config = dict(
    num_attention_heads=5,
    num_key_value_heads=5,
    intermediate_size=832,
    hidden_act='swiglu',
    rope_fraction=1.0,
    qk_norm=False,
    attn_scale=0.125,
    optimizer='cautious_adamw',
    max_grad_norm=2.0,
    final_lr_fraction=0.0,
    batch_tokens=131072,
    max_seq_len=512,
)
Each number is 128 + 32 x the weight over its row's rms, rounded and kept within 0 to 255. Layers, rows and columns count from 0. Numbers have three digits each. The size before them is the row's rms in percent of the matrix's.

# layer 7 MLP down (transposed), 832x320, rms 0.0377, rows 562-584, columns 280-319
106:205151162109119079152120063076187120155094102132098190120122075060142141099164140132116150117126154080156151135116164105
106:115177141158090096133160139126148149146122122091143160132125117159153137106114122071104125070179082162155120034153103095
099:081141151156136157171092190169122090113066051173127159138061114173138088101152116131131109118113179109093130111090121087
092:069158155125155112124172123169095096242163183104155163190090208106140109121156154135128145151140151139158217153105173121
100:117111152107083108097137140107129142125077130140127172153086082081118134144161122131111143169183151080108105076133144097
105:127136148135086111121201123148163139106158157081207113080185186118112155136134117147159099107138173104141133148089146148
100:140185106134152145101110141177096126131133213100122092101099156171118126145070180157119122148133121128149134090082149084
106:171125086194123161069144179163123112158122136159115115165144054123104086178126105095080129097112163113077125100149141139
101:098125126125107162093128198108116039113152203089095152162131141151103122090130142204174111069105186125151144124129136148
096:135167140110096128163132109068124220135163101126139081145086091122110090118178124035187102188129120178114207143151241162
099:061119120081147167105134131155111108135139172181150198142116156109179101160120209098127123167048227107135125090132086116
119:118114123095176163103125177114098110127191136090164140115131147154094188114152116210105104144150129102176210194169185098
109:165147203173114136086125144124120125133100136096131084147135102087122073144135143161137126119137163180111084094129132171
095:098169112195130113120140082123147146122107114113113089121098164083165100139121078169112189137122115147129129180070142223
101:144181143103096156130134101095112081121161144192145087108141162129078111078135189078107114121184143120086130172061130139
096:109109093120180144155089116100103135177139140149163164138115094194133099199078179092164130113151154162087180124157129097
104:141116146093137102148058120110136116130198150166072070139132179078128142131115141127089121166130138138136107136123172132
101:118098114114132142130107103095133117103129098063135135135133170174109140078113096143136136135145117075153112059149162161
102:119115113085169151136132153114155132208148137156115125122100160102109076122102132045126154146098124162149099150084177126
096:067115132122164152111135154143122136205105108141168115135096110135089130160131142132132115149143137147116141125131150149
106:143149138107098085125146152093142152117125092100172133149175110105147084152191111160099150181077111093122105128153145103
102:133133126088129115125107170106138129134168137159124161161090108115156133146086141137203160100109153093139092152114147107
097:085139136137115116103132174135086142201119087119152113080105132142127119125074119144090117202134174139152150163084115120
# layer 7 MLP gate, 832x320, rms 0.0401, rows 563-585, columns 280-319
103:097111145096142081099205109162188175114135058144120107148126128130161107116155151182103135144166156112095132116088145115
104:192170130100129083123127164136145106132143145146150115054134108133078083135121098147091154164133136136114174099156119127
096:108121190132181177091097145210107137091144141097138156088122122144157156177170130136148147181098170139122070085120178123
108:148118186162121141091183162179131110103130063088126116126110087134129093150163106157119119157093079062130129135172041140
097:092135141180152137104150175076075067163070107136090171151110158122058142090040097119127083160117124148113051133119082142
103:138181118132108146123137158170104114147157206089086123092179080149095149151134169151079133110117125114135097112081073053
106:123143141168149102086090167157162159190111180178211110220139151117104101111122132164108134154116138152143114092103101191
101:097112161123136112147147169157140105155133149171114177117171108117136126136127117110155074082166163169167087140111133157
098:150130169100130134158168145107087167114152131128093092107126120096097096092142099115163056104146156082136124099099158166
093:153113116109130078144120140126106099062115131172095148179154142129010121155099102117136073114204081181160151115119138111
118:154079147130129168119131160110113081098139136106096181178106145133131165130094105119079082081105127134138170170224169113
100:057093152093157146178153054105096120147117098146063147178120094176107100205158094145135061176197122096118089098089148111
092:084060168182149112068086123123108116157184146137153116082132204100109155132069141168124090114100119150117098114140190097
104:134086102110145096149184118182145148103126065165096053091112143114108141129126110136084119152136142142122154135153081114
097:145108108186134117104206142112068143101146184121164121114107145153136113113133110150145123148130141128148143111151214138
102:115097149089190086136096118102094191128112103135062129072140152178173130063138177151153092135166161104100159165155111146
101:167118126131131099076136126113129151158181071186109136188108086154181147178137165160162140128133179151196101148045141111
101:122195133149147170139160080179136112129114144124101191140129187098176093193159061101151139137127105106185152102085051123
098:133163181179081142153122152190150108108149156175157113111124060134164109163153117102196129159151117165156152173126150090
101:090062163073148151102143164162161135134112109108115117143188098179115137065185117169147057069134085114148137134106162137
109:204120095149123070160144167135109183155124204120084115145111158175134158130147087117134170110110147138115160149184110120
103:101137126115113095120132124076101086143125123172112149159099184124086153065104163121163057153146068113189182114115163165
105:143115152169164125129145157115153192142112176100140119109178122168157053167100112143170134116147143137227157123192076145
# layer 7 MLP up, 832x320, rms 0.041, rows 563-584, columns 280-319
109:119156125099073121178097127082120078101138130147080071149133153106164126124127156154104102147133055128104118165119064189
097:201070111141138111126110100087051122129191109142147084099179130125079212125094082149186110091184096154143122123097117158
086:156078165114102180162129155146176164085112106110131115133172050160158130205139083144093112137110141150082088113116100132
095:136096144066181096139120104194075053160092165145110095114110153168130199069092134109153126017111150134125084155116148116
113:127117118162170156100049189071141104163092145128107124144123204143108174117132099097131083086161096166140099122123120160
094:078136017048138108185197149126102095152116049130122133161111118118123100129152130118096127101082085199085161080144183165
106:171146126164086198035130138141226163138141153105126107174126061072137101186116156131089078096149117111118067142149116128
106:128153078131146136080183124098087194156169090146140138100137082115168115107143191126139158155151090137108105118122094148
098:128128123115108161130107136194094132099076111198141134211130089155106149129185155113125096162126108134127154171193164139
111:078124188121076134118117160158173069091166115104085146178143161147095171175087156125104130111103168138133114159123177077
110:126193118111089159071132154107113117157083156167112178153152148084172177123147066132164107131080095134159166131207125108
103:181129167150111134117101126163131068145139108169155125082158142067135115153124151131201113152097086180152143103120137078
093:146128168103111162126083171122173160113119164144124122120152139117151168101124161122159122109081161156140100119217164112
097:194058136167102124082183104141094100113158059161140149097103128155187117149089072132154138177156158164152091085136120123
096:139096119093086080126123197160121082134152124149129049157153123141111137092120073142156099144088118166150111095143151144
101:117109071099130174134149127095135116121125120140137123101160175148152106099100149103168117072099111082122122121154079133
103:194123174118121148138144150093134114102097157163108107118146105133124100203146170121100168162126105128172107143112170172
110:134156086153242190097121127092114108152145110109110119188108160077097140141085153103163113130109115074155134187183132109
091:079116096172144175148152088162143125093084130126067128144146163094179120142121106110065136124125115118087144120071129111
111:169160151131192150141097090127148136102174119088165098067095070143167128119168098096151156084125172162140082152144137140
100:099141123107164142070096137165181131118073145076159171120197152089171162137080111126081127187135090116171114129163109115
105:165180138109117117137112159122098152165124106151173113143117155056133166110152132122148133178120117133092140110121134107